python train.py --hidden_size=576 --hidden_act="quick_gelu" --norm_place="pre" --positions="rope" --attn_scale=0.125 --parallel_block=true --optimizer="soap_variant" --beta2=0.99 --max_seq_len=1024
Each number is 128 + 24 x the weight over its row's rms, rounded and kept within 0 to 255. Layers, rows and columns count from 0. The size above them is the row's rms in percent of the matrix's.

# layer 2 attention key, 192x576, rms 0.0968, rows 0-13, columns 96-191
size [ 76  86  81  94  84  90  94  98 100  98  99 100  97 104]
[[119 111 136 101 159 123 104 146  97 130 138 142 180 114 114 187 161 133 115 113  97 156  92 123  94 147  98 115 153 166 116 111  78 164 136 122  93 136 161 108 129 106 137 186 117 144 149 115 130 122 104 138 147  75 164 135 133 102 151 120 112 117 172 152 143  86 121 105 122  97 115 127  99 142 124  78 122 121 112 126 131 132 118 131  94 114 103  86 135 114 176  91 146 133 108 101]
 [ 95  86 158 104  76 120 149 153  99 143 153 154 112 173 150 132 136 155  97  89  91 151 138 132 127 168 122 131 134 113 125 152 140 131 149 123  96  93 121 131  62 128 153  85 123 160 160 138 148 145 177 134 136 139 129 124 105 120 117 106 155 107 143 119 164 184 164 129 155 125 116 136 112 167 142 121 140 129 118 108 118 161 162 133 138  94 117 155 142  91 140 134 115 168 119 119]
 [135 157 109 129 117 125 109 122 130 107 128  80 173 104 111  72 133 105 139 132 153 130 102  99 117 116 138 128 131 146 146  94 125  83  74 103 175 127 114 133 107 118 149 147 110 123 120 118 115 114 129 105 107 149 123 140 144 121  69 153  64 142 116 173 150 116 105 122 111 139 127  95 145 122  98 148 154 125 149 108 126 107 122 129 141 115 124  95 122 140 142 134 154  96 143 125]
 [122 157  99 146 106 115 107 160 163 101 118 167 140 126 111 119 134 132 148 124 110 124 121 111 153 128 126 134 145 136 170 127 123 165 110 145 105 146 109 104 112  96 137 151 139 128 126 107 138 161  69  87 112 132 128 129 108 117  80 114 131 136 132 110 121 119 112 159 124 132 132 104 127 118 120 161 117 135 146  94 144 146  99 174 136  81 146 128 116 148 127 128 132 140 111 110]
 [149 120 120 135 125 109 137 100 131 152  68 133 107  99 159 137 121 124 140 224 117 115 113 110 101 128 189 124 131  87 110 107 183 143 160 129 135 190 114 133 159 168 116 103  79 130 121 132 114 116 140 133 116 148 148 144 154 122 120 104 142 139 117 107 151 141 132 111 178 126 127 120 101  85 152  98 137 111 168 132 133  80  91 124 117 125  98 131 120 115 123 144 161  98 152 140]
 [121 113 155 149 152 127 107 148 107  77  88 165 140 140 160 116 172 138 124 118 130 150  95 120 134 164 144 114 138 126 164 109 145  62 123 148  79 161 136 119 173 119 111 148 121 146 176 123 198 145 102 131 142  82  88 128 139 135 126 141 123 153 114 147 181 114 141 159 134 102  96 100 109 135  80 122 132 124  95  49 118 170 145 141 112 125 101 104 159 121 162 130 148 101 140 125]
 [ 94  99 132 151 140 121 165 134 103 141 140 134 171  94 151 200 138 146 107 159  92 126 118 144 110 122 132 147 143 112 117 116 125  85 148 137 134 127 127 146 143 133 156 131 142 104 142 148 116 142 123 118 115  98 106 117 117 120 107 170 137 132 119 127 156 132 201 131 131 133 146 160  93  96 135 140 108 147 181 138 125 127 148  83 122 162 164 139 104 158 150 100  97 106 118 110]
 [118 111 134  99 108 153 141 143 155 156 127  89 137 107 142 127 129 150 121 163 115 148 100 142 145 112 161  94 135 163 106 100 107 175 138  92 167  99 103 155 139 126 147  73 174 117 115 132  82 118 107 132 125 140 141 132 105 122 129 165 125 152 126 134  67 156 122 137 132 183 164 145 108 104 138 117 114  88 199 170 124 137 139 198  78  79 143 149 141 159 131  90 163 126  82 118]
 [133 121 134 131  83 112 153 139 147 123 113 168 101 141 138 112 130 116 141 132 155 130 158 100 169 145 151 140 127 142 137 125 142 126 137  78 171 143 116 116 106 133 142 103 113 106 104 117 122 194 122 127 163 138 144 134 183 119  98 105 153 161 129 130  93 100 112 162  86 148  94  88 151 133 120 162 149 179 148  88 155 125 100 113 132  93 146 116 173  95 138 114 138 125 112 111]
 [119 140 142 167 111 134 128 154 146 133 142 130 146 139 127 106 135 106 115  95 121 129 139 129 161 158  94 113 132 113 149 104 170 101 115 138  48 142 134 124 139 144 115 175 109 160 139 122 126  96 127 152 133 126 129 100 109 129 133 129 129 120 159 123 126  99 129 144 141 121 128 129 112 167 109 158 107 119  86  94 150 143 123 140 144 146 124 101 107 101  83 123 130 112 133 102]
 [107 136 124  97 140 137 110 117 131 105 151 166 104 101 129  99 134 100 152 114 115 132 176 117 163 180 112  84 110 140 115 126 106 132 144 168 122 131 101 109  96 104 113 166 133 156 174 143 183 129 130 133 108 137 109  84 135 103 102 134 137 140 113 140 152 112 114 136 114 125 143 107 123 159 144  94 144 135 127  75 118 157 145 130 149 120 116 149 197 118 135 111 134 115  99 107]
 [133 150 111 144 151 117 139 149 165  92 161 142 158 105 120 122 135  98 137 135 140 150 129 124 142 151 152 108 119 143 147 141 124 136 140 154 108 125 117 136 165 119 113 149  80 126 115 123 108 100 153 100 114 136 122 153 159 179 160 140  92 128 137 142 133 150 110 152 134 158 123 147  75 143 140 165 149  92 102 135 104  65 111  65 131 136 112 131 105 100 146 129  83 109 126 140]
 [136 157 133 150 111 117 152 155 173 127 122 124 110 120 118 162 132 142 117 154 110 141 139 129 177 122 121 117 138 158 117 117  96 126 129 116 115 173 116 122  65  96 158 106  90 132 104 100  90 159 123 101 140 139 114 132 114 111 105 116 119 124 120 157 123 165 105 133 131 128 148 112 123 163 173 175  92 156 111 134 125 174 154 156 135  79 125 102  92 136  98 114 116 145 156  85]
 [115  99  96 161 123 131 127 163 171 134 121 125 103 157 126 123 126 111 116 111 126 143 114  79 109  94 121 122 139 149 121 185 133 154 193 180 125 102 137 146 149 124  84 111 116 155  90 124 128 115 143 136 130 115 183  98 113 144 117 150 105  89 106 120 136 131 126 122 151 127 141 129 154 109 140  93 126 122 162 114 160 117 116 132  96 122 167 121 134 146 128 119 118 123 101 134]]